Weights of a small GPT-style language model, trained from scratch on English Wikipedia.
Size: 9 layers, width 384, 6 heads of 64, MLP 1024 SwiGLU, vocabulary 16384, 28.5M parameters.
Architecture: RMSNorm before each block, rotary positions, no biases in attention or MLP, untied embeddings, attention and MLP in parallel.
Training: a variant of SOAP for these matrices, 698M tokens.
Each number is 500 + 25 x the weight over its row's rms, rounded and kept within 0 to 999. Layers, rows and columns count from 0. Numbers have three digits each. The size before them is the row's rms in percent of the matrix's.

# layer 5 MLP gate, 1024x384, rms 0.127, rows 436-472, columns 0-127
081:486522501484502530483511500515506463467527473540514498483487479480468504485510535492507487532436495502425475535515464538509546489475469496497493508521520491501426520524504478430520530520510504538530428512454503482496461529494470490531518476496494516481491505496515534504495495464505521470500498507513532489469512507461524484501478504502489444457533521483501506484495513436476527537472
104:512548495503521521534473512499498502502478465503468494547522484469510504516465472479507437490529517465531529521495507492506477494500501501529484448464495501500513523494458480517491491496417478487466484460523514537420558507488544516474499512514506523460446484517487484487522500499488485474490507495509465506492541554438499508470519512568478489548519472459519451540503513504495548538505
105:430467486475549544467497469534456485475497496508485482492508486470498464477508513483493470502536517525522511510495514518447501502479492539527479483553511512479520488496532530462462525502490486543519483495501486503496501521503494486548532464478523513469509488514500494501476473498459552510503514486476474549483517508530510513545509485495512506530535484494503524512522516502506509504495
100:489472509509467507555490544489471534500509521503536528537494434503517498531482472498490485475503503489520501467497527502509525529489478510502498437486520493503510523532522490513491507505476510483477479491528508466542504533487432497471514485488479555498506456499514536507492469519512553535508504455502504492514498518528501458485472476500504492471535447469485507486515517520499507501466
105:521466536473527479503519497466461519513493493485495523485508511489495518471518437507503539490508535511558514511491522546502463533471515444526508461493465526486526490542458546475491521474483522515482510487503515505481511503502503495472534471475509502511536510512524536502506502524568490500452529484486503537500514464469554480530519460510502516482495460521491484509520546525468470503483
101:509476457524501501489491517427516486522505437507469504478465530489474514521483522489530485492490508461494472501502505511482488489510499545527513487458494469477511496503452482504508536520476501504501519495541528473503437461470474532502471481492514469507535582487524475496533495561519502516461487503492533481510483462509464484475510514517489466458516549448510486491501486503486479510491
097:508464482472510498528504512529516458523505518494506530525499514500508487516497516539483519490478493485506504494503544473503510465523494458524528538519467544484449501534511508481514520447465505495551499511485527500516497556463525535499545491469526464521499478463501516466483518528524464498506518529517568497513487507496504493518468511545513505513526536495512508454468491485506526500518
092:489518466492495495477524545560575519530525544487505526456499512488500474544450516476485495469490500502474441494503529450482460512522475472461523468532508530527442501433429476501556488485539494453505537475517476507488558514482484494492545471493482472483457532488525479460486498500501493528487551510501528508509518500501521454480501503506527485506502485559495493517492544558509505538477
103:458551534467477453451536480487464453502500476509485499543467484501542475499502468478454525542529510508465488484519472508466499499523515492518463501497483498480476498493492503472491445476515529521445545490496502479460503486548482479519503502491495492488528489507470491554512502528543546489489487499512520490493493475504528541461506506478528475528527547525471488529505504547536480534490
090:488435531539494468477486551517482528477501519502511457508495492499464483508468509503474538529497474499497467496512505470470493474518505482513494488573476510512522534511443513487472493465527490522513494470470505535508479515492467457488527548488460509513467420496474508497455509497471473472532492505531485541467519488482503492523466497523515476503541474499492467476577519531496535537499
103:481537524474496468501490542522507490520479520503483461509490498493502517523551484508503507520493489550527462477519503472483480529457504538539496477527483515496473515502482513480546507504534546507479519516506455483472493492504475505526524474523458456465534533524480473477540523491511476476528493506518472525565524518509526508511495498486486462496456528493482475519468496518505507501557
088:481475502484459459511458491494510479510485516455515505494466470500497512470516515507509527493483515487502493522501520500479491521490478482475505510531474479496558552506500491484520486501534539483534538519489519471531520512475481492483521483517556506497497505489486468497466473493525468552470526490479480528512472494469472449477483532513515514526511529464480498492551503506508510477492
101:567492514515477487531501475476558456474490504539459493491447503509512486506512528447502521457489503534534521471520488480487517502476488510483461488516557451510469520463497469522532499530509497521452486497493479506491521485501508549500515500513519503516498493456467444518469457527520487560510546512519507505525496531522550497473491502518512514512493535467494504532495543504522540492522
097:498525508495467494478510510468547499501488506530516487475467503494512516508466480502481494520492515518504471484518522535481521501522499482488546513496511494527505499509493491496520544485507520568509507488481512488526475478445512522502526467486502502495533501433503494513518562515465510508520464463563522440531425461507525494504546468502510502497504503461521492515479482513532528532502
106:444544444502478513504495486530507474484486497539499491535457530501542477520535488520443547497516535459469500525495490480516479521512524525529508505484480527477487470520464490493540483506475508496478498535509498493502469531492492487492563545524518510495472478529456505511495525510479470511473460498501459513536460488489524513546469479444520530517491535495512559500488478495487479519482
100:500485484519494487544524478462513498479493481503509463507484510541524465529562507496491548499528482491501534488483487504502463473510515442435506511479508526556476518463477486458536521519505481574498527455512475500495490545565503528521502481533482491531456494466502520469480496518520487505506533505488478496487483478502488489457487497456477462459492482458503537483536495486477506550532
105:534515528507489526481455478520513488507487514521563484490461445533472447492553472525490456495491521478560479488507496501527509510495453525514467500523435474498510475492486506531513496472485485500467497522501489539500522503537522472531487503539522451539458524536476489474466477525523452476527453531517491452436492516549452505540503512471511477456499530525483489481505488468513532499507
097:505525537521483488533516457554466472521518506510519464506521491515468495503456518477478514510486501517508489505512488490540506500520447503483557469484484520501495535510493494497480507455515494490531511517534517509501519529496539503504506531523481533544519526501511431511481540494508499493451513547466499529473506487477468521476480515535500476487494519520493477512476498488529506473473
103:460506517487477480493550511450528501489514495523471481509493493514537517448487544476533550509505490495463506524487532516514520459470520485520507451508495499507473472518451462486524526462500491484493520521468496525456519527502502467516545489533507453518448487505506465467512520533535514509524511511512532519530517499475526514488507506507508495514485518532494416513496506488487516481457
103:486522504550462517474475498523505498554469529514498488537475515481517529516451509530496502461505496485477542480501529502466477460464520547541509482489479519499484525502486524522491495521491463481499466491470537500537478523489489551498522459501518510420545546496444497450516502561515499498511448501485522498518497512460543532511544515511519490481480472542514487516496510454548499517504
107:467492455489516507454470468443503494514499510491537479545501486538492543457504503461503503507504466478482509524511493468488506495493467512453508483490478522513512509497494508544488506480503512520485516511485494490522486512476534574483506492493493526518503481526501512488469503512474496498520508513486527537466467507481517458540457502477506521488490479506465500525483472529535526492495
088:487487472493505495501545475518510531545494512469472534470494518458499499441508487485494539505494506522526498460500522498487474486473525512537471451464480507510506471535551481463509455506506510504503472506495524509522460523497510464459574478490550567517486519478479519506442507510516502530477532465504463515479492477486474465481527511500483500499481478477498549497525510480487496493560
097:544521492535516531461461503494513496479494532498509491459534548493486455480504539491501517484443517507542545515493505545502523510493488505483491505466502517476530473515476537529486502524479515540491495490517515510477530505510504524483456522497517493520499536530488472460483499479516451485482534477502510502489484544506479533532532522522467508489532468541490508514529514486531520452491
103:452520494506512515503506536485497476479459528486491483536496500510552513526511513500507536473555534549494476474480513477494479472492513544505504479534501506509487461481480489520526521528477523435509505510480502496482498526524481551507500487437534471541540509518481496544519479502460464482500492472489481441450456497475505490516485498522488471497537441516494487522493485464508514478486
105:505501517499506531487515479511521522474515506492558524551484521508457475518489474481475481532485491482484517503493531501536524500457504506504524485501438474454508472502480488513532465484483475498474458525495478535519546500478537512510501477481476491466491497511491472456496496537505524524509516509520496479463470478451495527516493457517503527520499489532483449486524415499488526502533
099:550517492494488513537498533504520472506472503496483499484449501496476524497534507521535510499489486499506499472526488487465518487491519486479504501514558541463509495510493487501489507529492475497515522473480525493458474501446511452518527459531513429511492459494514510513520550514492476457437517524482518529469514494498503522486463529498546477494462528501485470503523486523467453561515
111:479491457493532469454576494507486533471505468513498504497493511533464508514470500458515467497534499552492522521513522495511505518487483525534535508507520456476532509455492465526552483511486468496464492509495482490495555491456476466538486469512499486496467508446496507513481474465495531485519514519522555510513516535479533529482498514529444525536495556532528483483514473484509509482478
117:493506517438502464496520541472505521475502516489497493514469501489486510507549503520504451499500442545529536471532530502477482504464511543501499531504548523494452477512492553517495475501476498516479506505521506509501513532507498500513459434518477450497481507467485449465480517505495533471487494467509490490515521487481473485555498485513487477522498509462498480544522526464479500490468
103:465534501507480504486440548489538506452508479503499517473494524504456526501453507531517524448470547510487478528527533506448524492529459504464485528553489497494490483515469496496548534484495516447459477525506491502486521506501496562524497484505515487514505489527474480535505519491479496481491532453529522505490470533483439471513491506504497486502520504478515508483540496449467540511521
106:498511501503511515439510522502515527489456466483502492498486449488510477470491527535528476506507452506469482526496490490494517490512477503527528491515508431508505490518493505502461506442500543507525453482514501486523513493435480518453516449531472524515525515503486517487477547518498499491481469541513487505500498482451527522508503534586504503538511522469515469520506491477489512481525
101:486462518512496465501520525456535466526458505509444478506531540495532538496503535494499451508511517502461518540504500480518519479481513528516522494489467560511502517490513513468477488522523509570491528512501562546481520446465473506480519481511538464462536466505496513507461498526461491487525478510510504478545497469490495468471512506505463494453498505534517505526492455512533544497453
094:521460526518497496469526528488456513507495493489554505492499488492488503490491482507518519475513493476505548490473523483523478490519479519482510512482498518475507490464510486495488484489517477497441502498487506503515449499536463556500531486479488497519497544458495505468502495491540503474539497519483492518517523499534514498512517496539568456439525497482460490531530507502482490489487
100:501495484513502527476482543509516510445492544540452481537526449509525534482462480498461508487449487502491519518549504497501493489533506462512516457504530451500510503509471531487477490514512531492495506489505483476483514505550491491495509495526559497486481500478486477510432469488484481450537497494514520554539466461487520488475514446516521513492502504446505536516498526508492511491526
093:518503555508493515506478467515532502484505494519507523504461497525497488504540486484474533506520420486520483505487494500512478496517487523491514522494525503483488510493492492505536527532522543480477507523506486515557500511486524460532513483504509472538486500539489493496504501484464561483492534498485512521489494498514504464534519500522497476507462492482485461508517501551484481510526
094:511497539490475512481481528501524496486491519482536445523519468501507519506521490461484504509486522535524501465471465520504513508521503518539459491495494519486523497492488512473518520527467546446450504470509498531518495540510492475504500552486495433536488506508521456512494496524487496479458481473498491530494525498483467490475477505501468457465464461516500459479561494514518503546489
102:492512486487484521500466464504504508461485517493495509493527488491496533496491494528482508506493506512460483496573507502449463475459511505526475514496475488512460512447446487498463449483456510478500468504502471493494484475517509518504496493512513491500522532486499471504521480534469446483465445516450516490517501508493536545518466477454566518526516511520455537478448448478476495508492
097:522495540481491471493524472529498481486518490554512487506490490518459530524496499519498489500458511511581522484486517532491490491508469509496525510536485528516513492566482532502527544517487456447538483503528485474537513527438484536457487503482447567513492503520512512521480487490506527521503496499472537545542490495494561498485497447548533493466474500478511495510478499483517514515516
# layer 5 MLP up, 1024x384, rms 0.133, rows 436-471, columns 0-127
078:481550520523477456503519464523506516526463502495488526494588509494481513490473512465496536526550524486534524484479506494523477480508498486521547477504483504529555494529516511512511474524545546471504481499514470496486492511525497534516506465497509489534524451524488510438543498483517531458496504530499459523524490524521487488526522532523505504496500468489515507472453495471501490481519
098:482508488490522483468539477483511536497456566510517508491517527524493496511488523533495522498468492502524540450528494523533485488491534510491534504544476515527474482524473473487524467462512512521496478493475518535538482514491564471538499505555475534490470457498534494515468508466541504531482484491509464517517544508510471464497505495499531539487491540525554495498547522494481492487485
105:541512536498516468504518464481499477498536512479506453498489513480474512493491521491544503475516509478487468524516518531518504537517529466474535518490581491455505460480518474480489538499536506523522486546506488458483466472517464476480519522550528504480506515489529521469533544483526534540524482499475499509491475519475556487534494565542473487478468500453534465516493514505495499504515
110:492476475520482517460520533465485518495531522535539502536518507522474467499459561459483502469437494469493502504507546521486518503459429515501500494512562513515529483472526423542478498522512531467500511474490483533496488521510484534483504519507452476468532470517527528497521463491472514490500544537492510461548476503531470479529487499502474500483509503517503461504538516504499500500495
098:488511481525524462483493510471548548505505535512470460435524496498478543479529503507479494534495493521499519462511518531505523543424479519497472519453515482513521494451501494475504538505493503472528489552512461488490465521499496476475508510522498472437496519467475476523497479511482519505505527480498534488495535484522527459496483455530512511495486515515493501513527481491514498496507
100:486544454541461464461465507430552479536461490485527512480489523458515480460524479509496484506529514433491481521473483525494463490506457473520483530431468486544523522506499473519485494500522513491488487503499497518517459531508500475489521466469500511487512510518478510548512481489475469519482516467523536476516496477539500523474472466460524490532516493466510498494509534508482479506485
091:497509463487518506517507475469498520539485500516503517508529496502539514470546495529539521548515511445538523505515498473450525465532509485504522482487486492474525485476474530514507504506523501528541484518511501523509507455477503489502509490470523506512474486492484502461557501480515519490520506491519508478473483466522499487511482457505546473509491495510460473489485511490473457482479
094:475494456531496545531470533547519549517494486474511480447516522491513495503531500553505456480518476513483499463488497514469454473512524446456523470495504483493452475473470488486533476535454490517501464493497486510465479496548490473511493479482464501479486521510485434591482504477528463492508552509498509451504453513518494473502523486502460490502491516520488498515504532547452484533504
105:562451490509493517477515520466505500461515498478560485523505506511503515490538548546527504484494523513474481486535475514509483475497512511543520510545538540526542514500486517525489519493492495502515481507505500520537535523500481502496493567471518530496459439510537512473476483485488474505514527501456519534489494521461513501522468448530506488464516502514539488514513541517521484543519
100:512487553515501490474528440490526537500461551511480491502488553502494521497486508506541500501512507491455511489461541511480486473479484488493537512569496544421533485515498512510480536489493518530491513539460486532462507494521468457484504464494476527490499519533460478512492468560516474524506556554521501520518476503500503505501509512512560470489569503517532528502515473498485523530519
105:531532493548531527473483500421479492508477528522483528458440471517506529506493469516470502498509513477465531492507514525514494520489505495521511514528511503540518465480537531506502516497466492534501532475491476515508444501507519509512503498544505495492483504544501449521477465549522471504555509503492526536482486485497528491483481482516488483517486478515477484474482512532505502485488
087:463509531530463522492537539500488508532488525498545489467478489473509490528469503494524500477483535491512486484470489542492479515484513509452504497489491480478503513514508524506497479473509505507545541481530454479533525492512465494502487530527510498518485493477516508499551546495504536483458477490482475501479495477540474515504482493510512499535461490534505504527545501533492485520527
099:489477535533473484506545517518509445499502489481500497504548493491465455472503546497478486478543420495462495500489506486489498469493495533490482483532508485481454480498510505557506537540538509489474484506550491490563497519498488529506504456539480508505557473509463493495498479495484546526511546502502483531520543518523506458499472496464483547498516511535519499504495543472483500522482
097:451480519505498488482459486512512479519507519515481502495477525487515559535492517518496471539502457508524520501498536506512479457481490535499497500480518493492475446466527497551499545471447510474514537449517538501496548472539504482502468514534512508483475487479494496474511473467507521517506518510498494498498538484487540526521532502494506505496477507516478410515493522529476487481478
104:512508475504550475447534482512485566473482540506500492535510505480499493511460488488499510507518493487497499458504487524514529548497488500564497510456507551518540454507497491525466505507525481451514502537536511528528537540503498495503446497501493508505484517463545523498510495476501520499445485461457518500519525498477495451519499446521503554526496506473519520520523484499483473542524
097:543485458517512504484497528518516476508499551452496477540522529484524505469530483494484520553518497530503495497539521511495456469510473496479513483541479547542474499465480537533423473492459487499475501505485495555441531484493568490489484509487497469493498494516526522491483531485539438462526494485520522493489528494495517513507476481503543499518482497463504481500479468537517528535494
100:463523547495504440519471437516509512509494509500544519526517470472510551490513504537460493450496481516451524481547507498519525471503485478489497509497522505501473509460555479521523502462498496521488509488535512527469539536467507515504537503500485499522489470528518490523508493428467480518488503522479535510544518484525498519493511478497481483488471539522545502510495491489489474483494
099:525487498528501495471493512485488528480461533457511558516504520510469453508516498514502519530530456500506491482538534486514528500491489498496494484493467541498464516481487495523506497461499507517500512463465502518527511514532501519472503499495488496495517495506481454491464498466535470468512475515492509507494521493457464527492504516532495515507551461519508470496508494525459495448570
096:546453513498483520494497518471461479492510510461473538459510489492520483505545484490488487518502495516514452479555521512514510572474491452557447478464472497461484474482539531495501505526506509530490470496504481484456495496434517483499508487490489488467493493528473484516476526507481482487490511488540490535511513534490511478509516474515498466491491469534532511491525516538522472500494
103:484479523537526514511524488530516485462470464484474526453504487494507524522511477491532523524480477526477501513469533538526509491510527468509493500472454489437475453501497504485525499485485498472506486492505506478519518532485466461527473511500511533510473441530530490538481463443498478485481482500496513455495536475475506515469522500485525504515553486464486510476514488526467516499493
106:470477487554473500496501505473527494517476471476552493520506522556478496478551536477515504499499558519487512517516504475512505463547485535522503481495527423459486506481513504517511491468548490501448531476499538546495521491490507515489491468502522493515539492480474538513505509506534547482514525492514500555510505501503523532525454484483523510535516503492501489486469474450484538509469
096:541497502545526507501521494489530486518511491502490492498491466562483553521533512505508526492481445491488511489485507442481470506484485497490492494488508533487548487497504515513536506509481535473498520540547479523507516485502532513518489510506473548509502462500509485497497472480525534448479520454531519518531493521536492473486490521514491494485511521517508505510495454485504534529517
090:515513473510549498520536487489451508524520524471491498519488463519468485490487420507485522510524459505514497501491476528533515525512535517479507528528498509516486471488505479474510502487504518474499508545511535500533500477475537498490478476470486491491502492487515542514523529528520497533489478484516529463472484438463518515485493474497498466543463519518527536478501513502527506498484
094:524481497493493530515487519509520522497497483523500482515535468474480547450479512483502494528476501483500467469515482475499499494505503557506472482467508533469507519504545485479472525509497489541490561487519486487506507493499512480462526513489496481528496504470526523474512569509516517494507521506496497508505474525525473440495533469505512521517495505513543508511493493511482544516507
109:501452504542469509527512555495484522511444504507490480484511488500525503476519482507498494493469504556439484463505472500500511486502470512483517516521505491473471512447494499540443499501490479481486535531538516501481473499491504476522511524520474483520527493500511467497487503513492458504478520542496458501550559468512488494476511479475493449495491544466502535509480508468485548528519
094:496502517535498470479504486500516484459483457513509496532466533543499463491538524522505476488469503508495539496505533453509467508488526524500538521488468467527497548480525533510475477471518494498487475504488512509455527468496472528499528497507468468475531452463541446516528520482518503551497504492468484510473499513523524493475523505513551494508469475516569525537495512530479538508482
112:494521525502478454486519469477443543509488518497522493509520514489524497505470533507513515527468464494516477511414510478504513510521495526492501540515476439485452487529523559460460471481508477497513479497443525479545519532507526502500489508518472513492510490490553508491478494523523490476456488509513522448486478486493504480437530506551461513465503460469500456536532487505470482530522
118:514503488510523513535490457487551496486535465487493499501507501525473494483478435455503539514465462474526504525532470487518489493480519513509503532502507479484500532515474528514522546476505528451490497551541514491501503499490476489474520529474516532487475436534529518500465478497507459506518463528508473458506545514472477489493509529519466511449503511504454530465496503495498472532505
103:528504529478517487550520492506516481493516473492491497508500438467485518462491496496493538513517539500506515483497507446520519471494432476468522532499471485481480504510494485480513489480531544524539495524500456484504503479513499421473437467465485516514547540470507508507498528510488505537520429541503505491484496506493474495530474478485535471515473477509479497496491491510520493477521
104:496514488515472508520512524511503476508514507529507511521506476495451526510490488488492507509475522508534484544485532472473502509468491405492543472514492477447477461485483513485480507466501510504472510466507507515523507497496492577538463505543498526554496515495517495477494494527533485490522522524461465527523497494508495490519492497508501455513499535521510516504463549472517507532523
098:517556520485517493442514555493511497512515464461460475516517561568501506549510491478507499444459491500468523484513529483471502488474534506553490559523457517546515534484537487562524523534491579503486518507511507508510486497457481455505483534550467493494484532499493510512485512504540509510494558535505500481487502544506512476531522501482499508463502534471523469456521497474521512504494
101:514507506440549508521527515521483514486489524491504521481493468513503515507515483530502522501459480501507467480496517496527516499486476472539463487545500510490477480512484490528484499505515525462515476487524513474525466504507488455476504500468483532514523487503578505466496537518469523445491498496521499480488460513470491518464492520492498517542464518548500531495488498494510482526527
097:539502548489532531420439446539496504467515481497477503488515494518505493515510496451510512494506520500494543479482470483463491518517511474505473503463492477523483496481537437507490510510491483548504574524498539487531487487485494502508541507511455499529470501481504546474476518453539523554475507486486535515523497513539530469526466469476547543477484565503525501495498528482540529485508
090:524473488576554521509513506533536526462467515509508477525511493505531488475530492490555528490496510502486476518522486496498510533551520486526493470441505475487495449491485513505495458509530485476493520535497465505489506507522490471494502509474497520522479494509448520507536538477478505537467525491490499497440510521455525510507444514533522489502481515477495517494472455542490527496509
097:501505476525504502505524548537527491532528461478492516506460502491509448523494520465519524473476502482501524518530477486514544438506482516458498499521475474485504478575463515525516496518490473514494485494462498472508555504519496501503477499519491495446491456498505503477498478511552459513511503534502471517510481494512472490524465505474493499471492482476504480473488494514502476524503
099:483452479535479495518485472484522485525492446526509538493521490479501532471470511453499510497491499500496479477471507490496510459481461547463487470510450480496474502518452483531519501497484478479486533501495490447508472490508490524566424487453521471488513469501530491417523478468499504481517496491528490487488511483453459493494525500505470479467506508494497507490516487522525497479529
# layer 5 MLP down (transposed), 1024x384, rms 0.122, rows 436-471, columns 0-127
081:465493482497507467461518470471509538521495483489512496490486511477471502493529444471511488503531477484516526504517489552466496506551496515492536520507499462510509485482521492498509482491510464510489520500478486528549487478490481465446516437513491483511484478507463506499493498537478512527485498487488522472487488454535478503522530499507494535469520486480516519481530531509494523530478
100:453482547534523568499492477493513476524508541541460509509506480486459508492483513514535493507487470537485483485518464523484491505556472499481472531505521524533489473479498467548555496526518516524483477499563487530490509518504486534484500516551532520492509469501468457445484494498477481522516514479491466495480490515505445482510508507557487511501535545525521488516470547485484521536439
106:521489483533519465480474511480475524500501508489517533497526498481507497502497526502492485511535476499497519501518462502562490509506543475482504523511509452539493520511548484501494519476523448509525543505486515508514467534495509479513524525533515519484525487497520509499523511494518496467494517488485484471537482519498474523477549475575470519465500541508505504535462501514510572497508
104:508475496539476457499501511517498538518502536518521477458506455510509476542484461474479501544489511491493482498504551486485497523462486492489554502505508484506536492474459525476492514478497507547509498499523500488467461496499496465531500523488432470493520499489477534479487472519539533529525521505494524518487498540465482523518534496547488464471506499484472495483518471493522520508488
102:532517454461497464505502498501510479497488535476508506507498507505546539480541445527476492493480462524489492506491525525493499407485512489517511538526534480451567499491490510449512448506452535468504490508517540483505515492481433504454490502517517523494449516502482526496445483482465493463524491499536503507557464524496501504522481503468501492457519495514554461528464543499493542472555
094:477511516500467498493508481509484493484535518526512472532495462514464502536463499522467531473478527520489462520512484504508511511506486495516486526490509498530486480505514500535516479488504499471447502512456488552514487546501538497499484549461520493496466484532554510503491461521525516481490539509525513453487512532495445545515513483475469529529506511512512494541464500478491508519554
093:498479487482501490471517507450470489517527535494544532491489497513479469498519477500493507483496527493505493469477478500505507493508497479487505505508482430488456485490461475505496499522515514469496523520424505454505490470500500533489545521504489502457480506506525535502489485508498458524475478489500482482509470512457492547481486482496488500527490563498471534509517507508481514505475
095:480488520514513471507461485523536504501532515513477535499472509530466485512529504511528519503496537483514497495486475518497496482548479528530496526533560515458525506513485499508534463512509530488488505494505480466517492481484486492513517477519472511496492482524480511497497487535440512478500478499476452482489556509549490508511536478482521535459462528533490462467512522455502489471460
104:492500507460489506544475480506497497508493501497503498533539497464516531508506521499515539461472447498511512496491535536471436477472521458478482487461514486522493491495514567475477546523497493490460501499475469470491510516489492518537475484513522463535524536519521504475464470471452509518512490474452503498491490497486518510514496514506519498503503524493530494482530495494512495464506
100:516468513548513520511521501479523493516505476537505483446499542489512471522494484482506531512491305459499498498526569506502530502486480538483484500505499504503489499531520491466478530495476488488536533501488511489450479476491492475498517510505531512501521504474439518516457535515482493548541473511505507509491547518532496535531525485498515521505495568485509515508508475473501483520506
105:480515479450511520510526477485518515501511488493515532535486551446526494514494485472512482519529590524476525498527476532520497492511508509481491538510535533504452511472517548529490508517539533487548437504512457521479496534497505518472541458480501493469464479495458507500506508506485469524530476475501517516481494482492546534481462526461498500495532453501511523529519494510489531491480
090:502513527534504492492517518518537482504533516458508508498541531546513490493529486506500570517519576460510486505466505503517460520517494525486538499505507510504482523476501496503487520489535488520512519484506499508561516479493500467516501496544523478522504505482498497449490521498507505539535481490499475466520476490506487494504507531533487570536491546504510513483544470459532456485557
100:554520499517534506534500515501520508484522541485485463474497478551529490509498486457473520485497572493489527492496505544506496499473446541499514454515499509488545554474510507478537487506535550486497497499520535455473493503475510471499505560489494544494497468523471488484521483454514529491468531455500524478517495516500505544505475505486508570540517541518494516531528504496522504517535
095:477491506528492454473492537526526534473463515490467502485492504508496467490482479461516470506513398523525490530507502487525507508489540558496507482509505521502500501507516501520508524516494491518467519461513487503481487497481475502513537485536500516454488505515509498530496494509490500501529486492475525459512456502458513480514514512516527453518488514501470481495472492508494507474457
101:551495473415514501511533506531479515478511495487502464487510523498517521482470501484506517470518500560462535506509535543512521505514516493518462529472511462504545486499509497512498479528540501493528498489505514488450526479517512535475488451500498486509468499548552543511486493476473485484527538467485468467488494509463500521474506490509565470505494545507518507551478492528477489500536
095:528530493559486484473515451437483497518526484473518525516494491516460493515516490526518497471525364476494498533514459510506499488544502489493489514540448501477485467478515481492496503491487494505486500575516524526508474492485493465487511527468455527512459462484496498499511477490535497512557510491476506501531494529500488496496516491491504475524477439508553512488511493533541508520572
103:499510501533489545493539504498504485460521548500509515508527504491504479501546478508509526471523554516503496528525459521528520512493524494502478528524534478504491476546499485458510499496486519467476463539510497513469524536502520502507536479473509462520487473529510495504533513512463554506508508481502488496476499490519522527452507472484460504496506429480516547467497522465579500494527
091:507475503481512508483507445512556529447493524425481460490417488520484470486515467491486469479516478492517496435480500480517477508563488529525544505505528482463517438514489514462512509506531505536509513516507534499537546506488484537489523493501477449494467466486474499524510470477495560517539502438501505517480479501532523464510507503518497500472478451484507544497489487488484483511497
095:479438493472511490448467522533505496483534479505492512473507503482502511514495446500485491467484589528466548486524499500474478496469550520482476518479490477520490505526509508516515442511502509511495506529517492501449526507530504535502480540489516464520472469518481505444485511490482479531503489513508521510512520528494496555473496500474476513500533493505520516479509481514513507477442
102:494464514516502481513541449472590499501527504513516504484494515490472478467491500491480490520480508475502495491480483494512506529514485506503509499499511502505507500516545504494525527508461499513492515519482494498517490519484490478489478541460512465522501492509485531508518473505513554524451496478474502495457516467525481500526487509512496552484544473476469491534505518515472487472510
101:509518482510511501494478493507518540497517482486518429513514475472536483487522498539492506544516476468485494497546480495528510533459530492534484496499488450508511498506497490463513493495469482494522517500484552494516450503482496513512465482480525489516501525504487534512514498497453464489513537457520514469472476509513522505463485481507509483476543491466442514492556457487560501516525
095:480480535489484507499494459519527487529468499496510516509493529515478479479486476526485508470509573485502496499490517524505439542526434493486500487498500521494504557557493517524472482491481524547473515539507496499516513513479477510509496484507441492500468488513495490503483512502511495533451488509487534453466482482515469487499496494505496498468503499464480515485506532526514497486523
094:466502498477507499532538522502499483500535498510469534486483501481533454516483528519465526457530452473458501492504505505469501498447524486525536492485496469502479505503465514490488533479472500527566504468478485566486494475511504485478527466498521489519540510508542497495481456521549539517482516498499487458502509470485475481468491501508566485477519560474469536508526521521473470562487
091:517487529469500505519486448509503523490450485481522517500494547520499504518498493501503527526471489518492508463526485491498479529471499496479480487505464483491508518500513448465505499479465488469475507494458485489493510451514497461494549504461517549490554535493503485446516475478468488490464496527531485488500501494468501526472461471506513446465485499513479491488471478501478451540479
106:520519530540513514528493500464488511495477448523465545565489507487503490458476508491511509504513416567471495504460428505463520491485511503510452465539516485515500502519498499483468512530497478506512486525494448485487506546495481511512518529504524518498492485534510480504475493500523510524509497575501516486529504518509535531481499490471497480516502519462514475476489554536509529519462
098:469493529494477473477487486489505505492512511527517481516475541503444462550539462531463510494462456493538476487497545489444510481510504480515523502527480481581492541555494492485475520479481514499478482527495493490471504495523508471474497466500496521509520510520464487542545515463477542491503469504475510514477491481510489470516544494504501456490487520495477486484469528436529477531512
108:476505523500481541499471478512472478508524483497480530485502469539509464516484514479486525462528563513519520477514498500469446526530491544498550495461520553530541472509546511483542513527485496497482522511448531487517450534546495476530496556468503500488527477476490516489509522516488513477456491531502474503511494510493502509492493472513486450521521552498498467537458544507480525509514
111:531466467491498492471451457511532493529481531527507488502557525474505505539486501492495472508502526489541551517514475440516527528565498482504500478521525534492495502515551484514501513574462486475523502491491489488560511482468527496531480506545524520510537481497506539474495483517496515463447541497494493467461501505471533499519504485506513525491525539536492481475549477498508476510510
100:516462524476503500511501490457507476487461510495547512454503454480465501509502522509495509536477469471546537460505507532496506505522503508484499477556475500475529487502475491509486489479518482520470516492544510509496500519500492460487500505499463515485519486489504503501507494505510479500524527505468498482449528472466502462496492472503507453534506495452541478511478492455472485468509
103:494500537488486576527512493511531542525492519516484505501509465518472499438495494518533463492545498491495509516500519508516510494556502507528477455497493486491510490439468535528467519485498488495501480503464540494517527481491489528506542489485522517542460482477495454447496490541540488556509492472549490493514556497482492531532519538481493480489551507494556512447492520497479529504503
100:496499532482502444483494524485506533507536456511475439487514525500500521460532496444504452462495524521478523509507479496530527466495499484497450569517470481485503490498442474502530463483527541516454489520486507512529526523521533479495513504492447477555499509515491524486440472530514477503498530494495467499515519487506499538496567529490459530489497485483511514513547487490508503504473
101:489476519519469518502514514479513560548472480479524488482516522475512479466541482498477511479490541487480473529487502492491497486503504481482489548509504497512514478476486502495498513458565489482495518439502488508471467483561496505490494499509483511493512566508485480473513514569488498460506537515483476456505450516487523525483555514490505504504509479507475476524465493480505500486526
103:516544524587508542498493473517526446510500521475511524520515513480509492468462479487541519497536370504521491487493469488504515524489484487454496484538492510502516489474513483453521508484537493532506540545490526507536537495506461528480530543486473511490524468526498499494488508475489503479518462453552471534515477523513477477452498488510505510472515444499498521522469495526496511487525
093:501500522526485519513501466507532464482508517449539490463476550453517494518541482488477506504514488527501530470483488519513495515549509503495473457517506513526513484466536543471542503507462477484522462519505520487509495515504490484478455516494481461513507515512480520471494511494499482469500494489488491493462516474521470495506507538519451464531499477503492489514475520480488539485499
095:480486469474531465486498502509474499512491479475515494453494486468489488500506481512463486505521545506453527504556474518476479484532456541479512500476469477518542493470500484512503502495485517501468524535453491471461507517496467476504484481505466462537550518476494530499520476512482505531494475521508510477498508523463515509498471496508482506502487474494489502492503483468512504496516
096:482490495432488489529516507456499543492538506514491549515529523484473525510514534488559497518520507497526481547470505504499506488527513534463488522500539518459539474474498480476529551487526507492508499538515544486508503507498527496504529492476459457480490521499533542539473507443518542508526499502478500508522487495493518510524559534509492514463496422495500502481493488530494519496490